Weights of a small GPT-style language model, trained from scratch on English Wikipedia.
Training: a variant of Adam for these matrices, 4259 steps.
Each number is 500 + 40 x the weight over its row's rms, rounded and kept within 0 to 999. Layers, rows and columns count from 0. Numbers have three digits each. The size before them is the row's rms in percent of the matrix's.

# q: layer 6 attention query, 128x128, rms 0.136, rows 98-127, columns 0-127
# k: layer 6 attention key, 128x128, rms 0.136, rows 98-127, columns 0-127
# v: layer 6 attention value, 128x128, rms 0.116, rows 96-118, columns 0-127
# o: layer 6 attention output (transposed), 128x128, rms 0.12, rows 96-117, columns 0-127
q98 085:420546446466481468534577484537466508452530465525411562558398540483431548485526506499496461522531449488493527500460518516514546510406544466445442489499477499465432500490450517423495470533544466446475468507502510531521538538440478455526556484498562476573510585488467468501522508480473481525474517431549436556548563461520525502544535467521511430562532560484536491477461523507491501531545
k98 073:503446523450519469450524456484434517522514501506452475490533526508456472558481456521502487496588458464508488447503486422522592534488483506434461513580490449441496466519501500563437462503415517501547478501492525515525498577464541563440531504432456465471531473474477509546485426526422503459473527493462551467445458536518507442471476543475465451545488450483516478493560465470460443614548
q99 091:503555471465493536569493536474504521421470501455549555493460492473456494467514509537484495534509510492519595531442540548455508566537370515498475449503543478505560511471520505486523583412530517476528479508479483544515474519486447492412491521517516563560484497534416475482500571485580506511583459478562528502518448503503462478591553507550567506470475475463547504431493493454491520460509
k99 107:474489481517541513553469457477518537454522500500489459465556476431532506484478534514506488506483482540499390467520468527459428465476543480504512477431524557557436456534523425470503485601464410503506408530532515524420501429512445447482549511506511509518530525470485447463443463556521593436449518517578495520546530564537471520454523524561465478486463528485536531466469533447501484475463
q100 091:519523513506509503526549490550440508395467505483517544450445565506452484481508524547529501510517462430511554482436530534468517582508474488415442451476505462487535512474501464476488507494483529506534468476501475557489525537460454459483451578438533521450468545542440594453533418448499521499519485437566538548493516484526497507541488438592568503531527485442497478445541480446424474547535
k100 106:462537471494549507520468445412556548518528506451488486501479444481504531499502458515504519544462537530514490441462473494485526429509504461508456412451529547468517461548474489459450483523509480524525425513505554506409445452485430428440546519481465498528514448497481454496462469511483579455467476511608419454553509467488520524460478429566495433592481542499506489493555444507466462516544
q101 085:533510479538435497579551496394536514459534472503500555478538479471563488497526497571533495500459507541438498528510549512490475493457471551464491574491515549477504516535502494520526517531502381549472539496520480459465568470506462406493493463502516518509440498459497453459471482481447615441490513414539542492524479567500469458545509552516485518467443515515490532484430554516516549392515
k101 076:525461465492497535522539458488484517507483502459458453498536537519529498520511540500510480418536467554465497500442472485388495520504506490488487523513498476500519511557505478520498505557468447571501531484492462577520583551478508530555481586460509553425482561451553499569564432474526454477474544445486499500432447623526466536515488548575554530522434449483430523501508582517465477478514
q102 074:482523505529556463542553575614473558485502474492497529425455515497477504478511535493469472490511494486528502504483576540479558551505487465437491410471534484535548503403551494470490505412505562479562447457487533559492502507468511497521516597514524481469513520509501528507523525501457502508524492479498459549504591520502468521519526388564571524534497489477523452502562556483459539604461
k102 096:480526501518510514554482436436564546446487500492435458432486469431541472471493473557574483545444492479500525448468455514537493498500517501512424487495501491525456490509502431530541472548470450523522449532524541514452548496488449412529522521481567500501502501445519504473525436507508527433505519539571466481530578524576475527528468430611472502482424506458481558470573513514527417561525
q103 092:424532444545463499528526598543534513509525518445513507521457519499490500459507553580438465497454539543479495538447575497453485507457502493475491453472479486530547481495532488499513508387517509492540471472480502514561503465479512402503514503523459476506380534516489482553542584482528553488512538543522482451555451579523472503560500500568629502502445534501506464479527529479504542459460
k103 080:466494543520501527619476465463578550411527519482440480484509432447506460474539532512472441474503461560494478495490500497457510501488499474510517531463486471476529491531541449549476491535487440515555446506480509569522588544488486454534468502469530512463487501450472514560452465563469586514478525457548498522503431557536439544507530527586556517481423507466499502494412554585505439529478
q104 077:510559533523487497492564452459481497464440512474532608475446492484509505491561544543584446512469452490461526471526488547463509559413501451448476520461505471526460511516534451463506496536522470487469485504543510537452608516476464474518470565491627475465478522489462601490539444466476534476468478434544504512514511475531487516569506425577549508545502478461468486525486512513434562503497
k104 124:487554479514513533569546498424506523468482501442506482484497529458524486492473480547543522528532514530454514486395493520451477465567521514473473452482537528493532474535538430464486500509491461566489454528507501542416490495471446510486509570462542553411468515463513501426536439487563571379500490486542501501536516558504513553524524470628517540492489470466452500454588500464450489514544
q105 106:512487489530425497441506546465591489536481591490525495501474493550494422504495477548473463433461461498503531476426570416494532408481499556448541494478457469503481495558587508550545611430488520598518510477440509469500526523486500497514463498460462511476465517524480479535502543549502553472560564465478526469515436577514501553448464528523507498508513469467512475536571502531515543502524
k105 107:522465529539483514508451496472547461559497494497529567469491421517400481524458467470490507495439543566577502471461495541479477469500473517515466549500493550482526430521521464564515520485524442521519402534423497559445550527530531524529532529505435568513550466491451466498539474565483563517527571497552477465462478516508498566560418475503527481480487509512491486423561498533491477614545
q106 077:521530513445511408475512493524472499518503453518502501493458484522478468467450485535520430531497489493555550501546415552534575550504523522443520483505479495487446524487539511498489497461523511483500490493482581473489491568435525612532539532492524438529550486499517536465464505504468445527553429505483403486471568430440503496525526409548488545548580505489561521481503425508461614531507
k106 148:478525502511500529610538511481540524445462538485498543429479494494488516504548501519539490505476483565523521465468519557461494486518514481504443488422517482524519558505477449489551481481489466530481465517522496520451558477516440349495533482467569532437476540478558528452528473461517611457490510498578508487536511562512492565537499443644580536494454491448510483489490512482496512513531
q107 106:494510505519513480476470491528506604519516473502479515501419537499523447494380486541568420487444535501494398484527424535524480478483497460444502463405462450518501541482476476504533499548421542469504459518501517533427496517437493529427534541427509448500543516494534503519451484498450473519504461580495485606477499541440487546406480469528526518512484515498505538452537451528523496531505
k107 099:470450533465499527492505473503512521553469512516511517535513494486445512527455483502439491521516530533533419493456485533490519466527525484454496490441426489509507448450446447475491473549431491514522476491514466570482589562485485540534433453428471405554508460402555473524451477491453466568475586487532458517513458450526458506486452553458563506537478564464556447438556450514465474562463
q108 099:524526442469512438472481534482508503520488516526444455502491500516525522477542516531473426519518464535427559544472456496497498513468469498520538469532484518537493442475555547541550472428624510537519502502497543505540529553507561489520547480507416504630531439462538519553549516561522523453576512497479411439448525531500496488579522513510512524539482515540478545519480481511484600454570
k108 097:486504449425394537596506475487472513529470500562496501481530460537499491449499538498440434568471513545509535515547520514488476473471479528543501559583485472501504442512515550561561544506572472436484473556465480519482495497521521463493568404590551561501536466508455512572543540495594483460518464528513529450497503529507464514541550477538489539456545521471504492550462530488528484413512
q109 100:563509483511520545456498470480476439604427559512483513510476564517473447519430399515558549486540469455507558467464508485579473506513519547463480555459500532473469543558518511446602495442446550515558502456462456455493572541508463602488462506518491480508523497519471497512511565467577479472486497498544504540542415494514533501477483485504479530490555521522498524512508385491481524509481
k109 098:528436581534535483541496513474544438582448530451543526416522459547475517527464449519500514499520504473531501413441516533452446512564490494474465517459523592646508540492547518470417485495474516505465447495509437567451515475531488535483474474460451458493524551533461506506449492522508562503489507494509532450565528545478556525513525396546530507484551500485522449500523457470510520508505
q110 104:581493536537509459491503510491494567403490489510443483463524546433515466539506473501529506426489483514489412542558465498514458507528500525435514515442532502547531549485480511519454435533468544495513513427563500519496520462489540527544439549422501482444435438456566524437530487432443545484494492546456536517560458568579452521458523553476508515486486569515434472500539529558515551529501
k110 101:500494508421532578488492499505480404504465520454483469461509533455482529599494477492498472576461453515572430535452514462507481440560479522530515499529522457534443451498440522511583499555541411518452457515550440528482521631540497505445491544440506554509503486471459549536501469548496426545522531522465505520496480457485541506498440532532529514518479510536462530484550532513433481546461
q111 095:407599440456475522522444554537562497497511539533547464539471505548516614529505479445510504474473448498495480471536546511550540432514518381515543487529476473558426497530488526504524463441508464498500475463499443489506478471468466442537563458483490520435519516540529512504500498521466460480479523474518442451584527459495571446425523430559491486498493476483487463541528490578484523503548
k111 095:517513554515519509520523471488464565481492470543480495503536534492486450479511464503510506431560583579539519467523447465489476500536489418518523455545556580443489518475530479402464507502503528508584585517439565523513504542546473460511528551539499501534536481530429404470497476437501486562484499471498411517461502460606464535534438478496491486491525463446442468548503471520443510533537
q112 091:416556492429437445457517544505489477515527513512417503545474553535428519587509478526515455504477494526463425468587515439503555521492571465492517561555474491521407509493474458440492466531480548493482515462455559505567549496457473536581530497476530427537482495473503477472539555503427502489469470553496435477525466482532454470462547484514510481585498534519498476565496459541472480499555
k112 086:548481534459589486488513498577421456448494448485415441458517444482539510464503540460477456432468496506492471582479482508448507542501573536481475495464511463501450542554481528547546532503512481451425560507546426509513531567507506521503469460485535523484517532447584520479541509503522463533527508504414545506450548510489538490593574546488512600435488501526431541504522517523505502489493
q113 092:540505478576499565541497525495519537489481486450531537500538496472562509437493537540477544563492460505512592576433496541522458492512411559491493430490516489463570511483501548540568515438570415527474509504561446520450476526519549458490456534538506585519504509478512496495466498441597496491501513464507521522438534537465509524533497529536511582443470462504519549434474523467482586447482
k113 088:445495496498474511548492452424530517510564514525564513498521487519470486459516458495487515548518587561521538433482523526513437457486478489522511522504537555504530499482514512471492470492491492523552429551430575473402469451488432508462612456494499498424545535485410467520471473458458585462482482462571479494566445479508499523432502459551481530497520496442554429460507519435508450519521
q114 097:523540461498486523561504548487505505454437472448565528485518456490524498448506582542498467540459485532484586586463518573479468517499389571514518460531532475492550514484489528528569551401574474493484464504505482514508440508511510462430511534520536606565478505522499468480480548449563476490558454504469523518450514521476497528558537510527509544467477494496514554486436516478523587435469
k114 096:488474479487501537582498486486536543484589535527497502495535465463511467459528509477493526532494546547527446486559455527507438433488527495525531544488537567566475528455558459489521526539474430508498484545516535463451504471510424460536597467521540558491521529456486429481484495459522613438438473507576506494548450560480475536430541521568473568477520480480594481450479530494515508454470
q115 102:546503542534476548475476570482589474550490509482589479475568458530530498468497497514536538475509500498556511486463570472480447486564491587488513488506533480506559484521583496539520552428489492556524543536497491517484469528534512514487445503506498528421477426542503508558458525530563554454543504482495508397499435562438495479485480520528499599432512453494487550458533480521494576415524
k115 071:482525541538524519563485580494585517475436578442501521457430455496479525444436500525526461519484537574518564506427574510496505510535498549516487458518543512513531440461516516480609541421561507534483444546462521498427505472506480461500498503491525570471515495566477515489524549503574532459570494465535533458518517508472502537537465461594524552436453471458444529466509508465502504519516
q116 091:564502513579480586548524529456583542471477492455505478472573500475521486495458509560525579486510428500509482488449592475467435500549446501433473506487553556475523481519537467514499527534473467519519516527503414553465513496534462487431458490466477538466500512541476479516431450494555588448479529444580572474526474564542510485503517570541496523478458443519490550463530515483503553438519
k116 067:476478456511520526553511496467506573492463534449488436470517526503547515483447512518548464462512484518526526488421486484430464523520509487498462531500570506543487476492509484494521498552487485603506457478512470538473551548539522467506457559457449534479494553476508539500534432464537528486489579467540493469489536579526511532488411510626559498489453470482412482438599545449436500585488
q117 088:537472495469481505408446449475517471520523495559494484548514432493492494536466499461496540500480502489491413489584407456545497427493526520599552574533489496527444483558512509536510524578520474524427523539484492482499450463529524561490480438489468499539539458523486438543484509557531469501462483541476518484493486430480525488435492567413433459453499483534470515589450484519572468454508
k117 085:529478451482456462428514550594405464559502495511534537567482556540472535530486523469478529473508495511484474545494572487497470520482489534460554529533472522483539480484463540487502522422510569500501551459488480491546444500518572607488506468519420484513480473550507552489520550476516426589535525503442533515461459487476529426512491574371494507479561540545512480510516502467489538461488
q118 104:485499518516452535601532579477523529538515519440510538508556547467517524455521507551511528543478484545505558504403627522463482534477471543428443486496562532448578523479469475464483513407513462523500471515537479501478540503534513413460509520535480558519396510523492509529502507490513573462514554456531477460523487582498506493574468497560530530520490510512489524454502543491490592485520
k118 070:484466558481524543596501501480566579456495529458459508447496473447539511488492511506538442494540457570538545488503468515457507492511505454456492496483511497456496482495529468527536469509485441538521480529508483529463602531474463449527511520466547540449506553529527513514539491498478577440500510464561491510503500547520462558471520482680575555503430422431482508488499576499479472532496
q119 081:460506484499501547466429527488555433467501507459550571526520490517484537478479488516426567518528478504492543562449561486489493488578497608573512467497511522435511449522474486511547548474546452484502521555486504491537448465554502473438496498472483579500485482554495456453477531535567528606570511456518505471477429463498482521541542530462403487452459508469469525466463524449531500408493
k119 092:535548432514443486417458535531541497510499494510568525507446490570520496511501479493481519484509520469442542546544552457503515448416456478510559512517496538521545485531486498493516591461569506438554482470475528408492449447450500492526515460588500512535505474538456530584537560490484467562523538444461534567487476527499435518497498471439511460467604502485540470549424483479538548471518
q120 122:499505537550512533588545564493530547454472526448507549469513501441528489449514555571542498507489493540486536523498578548449467566508451509458479474455560510501569525458535446497537516439507486534491455495524488511486554479527489403472476578499549558483447547500509512477522500485520575449505512455554542504504507599542457557534510460613566537507459471466518532456500553476474568499490
k120 077:495463480529501535586506459463526579426521481463466453459512497445515482470489494524508443494517449568514482477498487474431515497484496466469478489461511472505510472494492470501519496565465459509507454550515477549474551522503472436500498507468496496475468518484522499490500438497466573453489573464518501527498488613540466509458492513687540504468410474454471510427568587496484444556484
q121 096:530541567460531500492419544534505517496478467453497532511501517501473441431406409472445528545521518481548526542559507522524524526589427571480521388553471466459465484475572496511516503456536535497456500515508505469534433535512513545491534511516549476483526508525592489496423524537475505519579437488530494465488496464409487477473525463533501557497543485476588551506507496537502513564507
k121 092:509502455534529447458467499548517477462543472554458552446513539530438494488562510453524543535399553459483514523512502505590537460439538487580477496510481495551480550472501528513472488494537453514526570482512551494566504468499496420541499438502478521502616519543435532549581542511507494522479568539468490517526577508467545520492457402449475450478529593499518472459467512484507520515501
q122 134:477506508543560520536488543481555547520410559446515525484530568456549470502488513557523562545507452526454482545455579523512429484549442540488534475455556508447558501536475497508528497471467469571503502507533459487446509504497520471426490502516504608464489471546488518462515473511576559457509564404507551530532494603522507530493467484512457541478500442482476551497463498484451561421500
k122 059:528428491470481529457503529452549445657488478492551528560509502435483548536414470469499519540488520524614527519482477457471433466483459509484489460519494572488532503470510433498493491488505465518480469514502496476467514514540466560502523472564464527561445542533529403541513552514523447471526450476484422513522554488508530525506464420568453463503537438460508508482559465464483492507472
q123 103:525502458501532548490527492542482499455524505435535550450474499539501436494493538477439524491420551470487452505515555493538476513448440469522559499437480490514489520557591477447461546584449520470511472423446524475544505436495463511456486492466534470445407567498454506448529525491489507508446462448546597488546487503508462542452525570448490472521532545505507444476436492422495496474425
k123 106:491500419658497472507508505493505486478471458488506475530523569466500491501493537534493561456441440465471430553446535501450435552472510550520523512446505527510508482546508450493527487506434440547521474518496495531521521475512492485511454548481464537393408520497543537509434474505531518510458566516485514529499487605586469481504515547480518472452460564530512535484451420511481492445474
q124 097:446507463428536467496426497496450577540570492482487536516468540479464484430401488536532461518545507508524525539554473495544475515538520595572498457477463475447462491510504469481506440516526484484417448527491462473526504516459535513418502513526529445507529450583555480481422528509532500515556510528575424497523471453500443566463603477548506458513519559512510500537505463485542496489534
k124 099:500537554495505478499489503513547521523456562470490500486505527565492484549534488452424446567465607513481567545463543466400503445468530450492509500506502467596521445501515579474525608495591463518540557410550490489486504483516518516513447503521487464526509536446457459555450545488582521510491539483565545488524547537547459522483506449493553497509541564506500448507469511463515514518517
q125 109:455472513489549506515480475563453524446542544460489511490469520532559559518469463462563488555531497472427500488578419519555529458565519509554539469470515440558430545497507527470467437502517440465492454474519517433509429482455495499566446511526475543455495454500433527480584567469491497526488428540545474476556467497509579490473523507510469466450450454476467567502509567492490564449463
k125 111:541542435511598497478541495526452530419495431476493435525514519411539506507542437473592475484603544524475532506519505506466524526479516438549524448546583516523493513506473479454550521490473555488479525502502511522490496433598477486484479455562477522468458507465501467420464473466500414495516488544468540491552432545563433475533493552505512525506526564470488531533444468517526451492480
q126 095:506477485473501490491504503513500425533466481596458516460546454501486520492539538499516441560504537496487526489514449538505522504465565471472511505542493556493486478553552467517537542456448373575525554528466567475479495532513482508482526473474515580463572471492535477489539462568461515442505467465442465522476631525498553518529442435521414546503515478490501525530389508501438514483495
k126 099:494429471508506464426575480469486510574470442528479532486428524440560523542461516494537548472475488520513490522526469541482480521466478526477503501468467515406495588548460461465640477470419548466524488503461526520541528527489475530469558453525485475483507519518585507494530520432503475458529451493444491482455457612492420481514493504492414531496520429472468516533489465486469532470489
q127 101:559549570473453520470498522500490490599518519451538509546525521459499484497436458459495526537440540492509521515546502566489479499512476525492455503582464527470485483565498458553454465460464481536391513464567534457531520446502525534522531492513553478463505514477617479522453502532473495509482453570515485484587466490472491536492448484506574580493568531481578482539474473598521482542545
k127 100:527437599464526472516535531514550438430543501521481566460512528458494510502513497481512459537438483496549497570463492528510530478515509505463501487389522451485495575481557560512425448468531465575552527500481487539555572562494497522506491581432515486473541542546427532521553512496417544452476522523453531557484490472468512562498518476466471470523496464512499492457438511520399525537510
v96 095:482474517462481517464519402462450495504515507596509545526444488506492530495466435451521473556509527483486463447534459523495546439504593445487431564515442487508477500457477471513438476534491520480485508480492508447464538495441457531570562473566539444487468494444489411525511435500482497473442523573494488532489505464495468579455526469507492454569522517467535441542514496543524385485565
o96 106:496453549530507559437546523415554500541439490458534462481534483488541465525535486402442586454499481486531497447454527427501463481520439554541552571500538541456502478505512498527466504511491507561474539484513483419559485453565461498465464428470432536484435508520494497504483510531519525496454522493529548459517448540512535500482475606474463392462490478551464537504484451519536501441521
v97 084:502508533445443530525451540535577466509523473393427501493529486514453468518493471556487462537506495527521560523499532525496530512524479553513562419503472505507481555594538466496507478457533490512519458457522459510502533584473543495486451550403495503546542504457510543517528560555475482541589406471508455430540483528483532495553479568501520548524434470511452582501466528515517532498434
o97 090:499546463497486463519503517580420478438569431509441501470448608486510510494449493556496456541485482489490492560556419571504563524478475505469525468498452431505452525440519479431515543504504472437504461457467499560468523541446474503538508494495527463477531473440540532479535524527453477524529449500502505573541508423449506555501532436412505527491517546426556519485470560482470552530491
v98 093:463515457557497524504567510481439552507477531498550541494448517436541526522470571419463532520515487485442487461473445536508481570487536505508481486518491462465535512433465481495423549514567476498463487444483561462498482418549511497461580490541463554422405542466520453449519554469483490442473516547506463582493509446491391506502509482493528484549521573497570497509485538445468472519483
o98 095:505455494500514506515489520540568518502454540457482492514539392520480470554557536471536498471535539532557550511537570479517494484497538457527496537577536573455534533497531534517573516511545546603495531500533472523526501472502510517494459454455541470508521569495566521571576391433511519493470497437502570512510540535515530472531446521497476615555488499446453465492545460540538478517509
v99 095:485497500528587486500521482524442532471494505574557487503473470467522527514470467400472489524498578494507472523522452514552465438509542459461453569508508521457557441383475513446514491533514487452431477567493528470510519445518471480511548442575491488473483475533557431511497509487493514452434533530471514572471517466526426517413542450491498501528570521469567431513514504475550426471519
o99 101:540449523496514563470504523489565515543434527440530484512528424473523506536534502434499545423523504456539538428405592444488444491524454472523474532508547535487558486503512478559463469519502562561497566544530522452515486493527440474442471498506467520479440548529443519499470441469542541475457554430525536456475500528554530453567493527539452441528481490498446466498541414499516445488524
v100 101:494511534452552554463513543561559481492479512462474495518481502478535536507470425554490392568469551564574529504544482406521514461585484470480503441497469535514512507411506511517542469446473494442403515519552475444551458520530510496493487475502481479551526410533572488524523589430452480486500425563481490430494482515469498480490507519524518534518481474511562512478524537530536522440503
o100 105:518546499455442516484564599547465497446527481447524492498467501481534503518498523451451464455477473441533504509496512483500534531451439462460491499524502448496548539482510459440416568488545509511514522447477584510592545515480373431539515514518492467438485558421472570455542554492463477477470522462520425501503542564486505501552576491561546486522494529449548481485517465484508532508527
v101 090:495468536444521518506473489480533503513471485535403531506492398530439449418508465542469388446524537521500502492511495456508552483511519487571505512504502455503462485538567518504521509500556519538608545420472510450559541559479493490562535505464534445537534520433504495513524456531512552478587445500520487418500482534482568547533497526513456437546475491525475429487499501593537508508505
o101 090:531560502529473509524524484456513584435527445465515521506435572481547487512470495513489501540494484514527475497475412483554492579522393552485538537536506473553504469498530445498464500500436447484445502453506504490478503459537448465469485494458476540488535457470482498481425583540476520490492453546599474509502455524456530487407536488446515468400461540535537581533495560459530497435475
v102 093:508459457479460522504529531554498490445489552536494477484512428503448529573545485536469421472497549495532492592563501455519483517462496498490470513453436496499492477474552519498588472502514513472449511485520518452523534484518505510564512383570518456558543447592509505487496525454566526445424461542501485436438522521554503514456489506498534484401555463458589425469506476516520501481478
o102 100:498517558445488534433539570511523460432465482508544502502472504503533458595509492484493506520473508458491536444436536479477454550522457467469481465479492481514555540567523433481435507528492506496493557564558538512578519527462411491504495494468524502475473481504487496457448537505418571481457579521552476569412464560538551507613542479467506471479485509563495443525525523551546513470534
v103 077:491455541453576517466547440564475480486533455529451503476463476505496512516473485475576493516494487469441416531493453469539492404519580495462465537445516475531465532518516487538513495564476502519431528575567488456557528529529481494577489448495507484511597491498554505570492491510490485496385516626438532525463509493570537511460471465495489435522528490472521490490551528527511448492504
o103 092:472469498491451511452497510425513487443444505506495494514525489504527479531482460466422547512501486454509483447449549461486472490469460535547496519461463508520446483510492518523450495524554473495463575516542512458574496503515443481446526445469394563484446505501447507472434506515527534445460564510561498470481500534523516444611561621438480417455508519580467503494514456481484504415491
v104 076:527506444546498454478449466489492452460452452542506517483436508475516543427516508544534553438423468463490506490474514493445531451476486446540476591506527489516467486489522498517528519521490525518588507531476490451476443536432481515511520557578509464500472576500428470488456376551569480537506539504510576462457544503468559488579520484519441412455445480519485555487546480476518489512549
o104 079:461520496610529483493480514412511537585473581547543480510547471504566479491481482558468478523512511535494422473476510478494495508476513502489504512453547535473468451542500490524501447511440491436485449507486465460477494460569593509487517486552492528514465445548486514502421541491518464435480489564467501440510447541555492553395491565574546481431495440576490507551443505464489495467481
v105 088:529474512483475508490458437440516487514486611613508557521415454534450449504490476531490488486460505540565508440551512486505532501479504512526494562517446520505473471500560470585518551493451536466506508466474465463435548512439507532553552447541545384539497477451509425535506454523515523482558471476514531474494497502459513557578505492517475511458484478460575423495502470572513458521523
o105 096:515512557538539545411581509421518531528468461447578466507500532468570501516525463408472523494487475491502517480488444498524460533569418547483598529525544520457533538519537464500422432500462516528475481468566500436525482443553487506510483475504551513459456503554497492473467624492440511528462474527520486480530448521516497504395485494517512440468508490511520549533435469532528491511510
v106 105:518523576576514509523442507449541531509539470486587494526557447491451502564532475447419549532516552560562533459529510492533426478449532523556516530505499578428514466488423469468478517501496442445392478545502537478492520492548497500467522479543515496544522424569531488528483557457498490501507521469514464567521517458479516527454485453503490579509575487492537441539480486504516498485411
o106 103:581451519481517562535535485530509503536476466466553533448510429479466484492510570420546548464459521429486542506495507597495437449527546478515484526507524499473575484479559466561519427533504526494549517456532537490475499496454476521420461557522588482485507586563516524500543482495461488543469487454462543483562489408487460443507523453531468429543532491435514482422506459493505472513491
v107 094:528509566566484435527518454446490537488517463553448481538544506548479460470532469479459458553527540448424511532510490595544458507514578487514498516538525449471621427444504591487452468539557486486529501511491486528499547479401467464480455493607537462524520472474549538457462446449507472503483530462467494508485555505512509543469493431488504476497565503441502541495477492479532495437493
o107 099:574448539524515536531535474484527498500536476464547577482500488418513523508449434480506567424536497498511492426452503503493470454555505502454469546453503513558488485492502444573516531524405521525496526495450463528442454512515481536467480502490458541448505470552473450443520401509476511488474491487478593488500486509507444424441436531563409424504483476549497472456524503508489408543511
v108 085:458429530450467539467554455528475515503517493559515493521438477460505538503507488449481477494506492499458450507511452521524532472452616494489477536485427468512429524540473484467463445555564473464459514484540526453507550542514481518613530455508551449494507498473514454560528495536551518447452491590487447493497525480536489588448534494483528447560584539465534401546512522564468484501518
o108 097:510477533501481551427505534475550484486454497495482502487503495512524453562510505437484566532481474460495514466478534452502472479505477542560522535481496527468464476545531491519493509517497461521452582480546498453568496482534455486455479433473425545459504517507496507498435509544513556482445545502548534514490466515512551465589521604319445430442488510548457521498508500517528495396513
v109 083:500501495496518494489463439513540440432461434534504464495482545544517468501457511543500489549427503480518456571495501509497510352485510451435545483496511490516533448461487537526547515520451511425519504536501413611468461524405448494542458548540520531507498514466467548471471436471512438525499514517478565494484539515541554500534482496487546523447510527422437563441531490537522446471513
o109 086:493431502499483549441559461486465454551491507511525460456554539460536538489490420524429552519539463526457474488428491476420499496533453490457479529437485522481451564504440436520459500506447463467522468508454470476490559500572523504534565468546399546504489452511449492441517538580520480472481537530491473464504511513575421517529467552494469467498485389517460460474479480468433540490496
v110 121:542470591483579526493486540565523488491486403483482483399558445459510528432527548445498500461518493551526539512485466496502500463521492512556515466511569523466526524506522489570525488498540451501455453603514547528557473512650533481462507560432481556517598520529493479517530524563537498507498452542502517512460490489522498499480476511492471467502454470522455554478479530514548483569481
o110 119:500503417490503457569455536528484551428500537473413499533475495461481502467468503548499429497509505434484469497504481554486525536487530472509497458465522468508491436455493480495473441510532480483502509489486552532463552486415520509436524537494467516592502502510456564458437506475531443439528467404553498502527561449510538422553575473454505562530520562456495494464453474430473514422418
v111 089:448501448504558571454496513563497499479458501563548515555459507486567565521476464442477485591445543521452447499516499525496502380498523458519457508469503497479532492433429518478489431499519521442468522547555468468545506524421488497508527465523508486511474445543452480519417524454463478497412533550495472565486517486431483521447474473507530497484516487460578434497516503554495420449452
o111 091:482453499509460568503559527476533437518472510463562487457571458546487477537513547511499554487508478460477509507434569448482494482453482479514454515497471575455508524529556478482503533528521474559495516480475531483545520476521454466517402498530473496476442568462483526495539491522552536506380595482530524483542526557565534515594538570510506404526452497536468435488556462496486506460568
v112 082:470480511500558522455477431535495521451490414523549437488527540483543554529500481394491517574460515501429453534495465528513502336486552481477477491451514503491520471488448507468460486552570457479419483541561482495538496552415482483538488512520514516511528514505476520561482489483466469507424545578481501588457503468510470544410496464494504483533550498473490448524502499504503454469496
o112 092:495414490541481555521495513474540461522478496522521496483572463516497502530490494493480578493475500458445483461447539475481465497468497522545459570464449530497481478490511502540518524546524481510503551514485505469533529509551471497454470478526361537487461510492473492498479453551579520471424576458526541478514492498541509456609520615439432406485497481530473464420515487464445490410512
v113 097:497496446471567478519465481575496476452478465488538508507465496469435503563433463538468508524453496529576515572558504478466417516479453553458517504534463566523462508539491539506610491505451481450387455476533485517501518522462538534484530449561490540566556475547633525516489501522473482519498440479501559439457523518485491440544441552504494497469525474500509495509533489421507502471480
o113 097:503523513537468503366494552435439473467520479533485479429506505494572516517521465487512472485468477485411484489446486534476465479502470457479461466454451445480511567498480455461446455549503514406538461590547463449541574536483403450491548519493486460393428516493476509474478482499490472464474520520508462517458456488528480544577559467460520525482570473502491464526486448497506466493492
v114 093:486527484436469476479513508551510446465524594455492515496527534521494516498457492575547566432488487482612474546497519451503510540514471506442494500498538516541438519521596483552531481479407556565483531512502482495510438439509510500527434520481499525460522506545449505455477482460520494521481550507507594496502501516537563477523467526515525518365441478520491606471542471480476520508579
o114 095:461542521445462453498476469509424468508502540571458453525512519534544504497497464537447418522484473495512490459524488461524521498484508466467484413481485461520504531556448558466493486443523492462509444535483522482520493513447555506585563501514492499569488469474458483477501600500455493510569529538482421495418488508492536547493513494643609535492493455554536455551476450533504559528519
v115 099:529537548542428496513570531532533453455510501465419525452613549499517448565576547506463447490542499464459489565496515451523547595532498453404505509506498529514492505498525469507558497489529472516554516480500531481528447457422495493526409508443514552489502515499489489483549515522533492509499485483548571433472491497661488485470551486503516553478502465486504501478460523509519509531544
o115 100:530477523428515463555455523594484475472490482569481472525456523469488559548459452576452470563491553481599510461497499491445512508522539441468501497535501460559521563544519497520500545477494467566490480574518523563515498536542482528517543517483519534509520431506495493469483471515483479506568551455498472616446522470455489570585390493565522531463487576482539485513489508493493532460481
v116 081:462498478507491499546497563512470503454535556525618471519424498454521532477462527417488558530534502496545524503519493531514447474456462529496506518500493535462533507379533517405517597470478486475494441551504537513427499478546488512449532448520498471415419491528483438462467570477467497509486513439527489515561512480529477467462524510470549484393464552479548510507520434520485479536461
o116 085:474506456495569516482486476601514481612474543405447477474565461513505504516585503516530501489486474497528565536509520546493532506531489461523482456456501543444539514524526505536489456483526574489466483456492492529479505513444556503524461533504582423534519540538483589544571495437468545529503511485459498508527524452503518505494498425525542545581501454420440453528561506520477487596509
v117 091:545536557517533499531425548567537446445514483449520480438583484498464512561466548477486511557503482542587533550508525546513469481501465533528522419524525513459599486510481532525495545486509451493491423552526503574492511524455542527412510482485474570495557492505515510467522515544482464555524516411447551560470442487488496502491460557492507545437432493491470552450441501505544470552461
o117 098:510452445512546482547499496571424510491517471492461475482544542448490549463491459558529473494520497455437516500515471562498536530508546445444493477461473497492476560445465469480515462514526507471538397552465518524432559540419485526517458549528511480536485477557477479506552458504510439523550478429470517536528535388535509510503514389520503532567567509425494412473481468469452518525471
v118 092:546578581502589464512487537538569455509521513469456544436511463486489547464495492582546505477517483537520544509503501460538530514525451479598488534515596508503485494530529519552503463489499483612471498552486551434601502495574538485504526491461466463551543510528523494490542491523486515536482479469466512452492520525458559487554470498514453478506413487539505451499492503459568599540558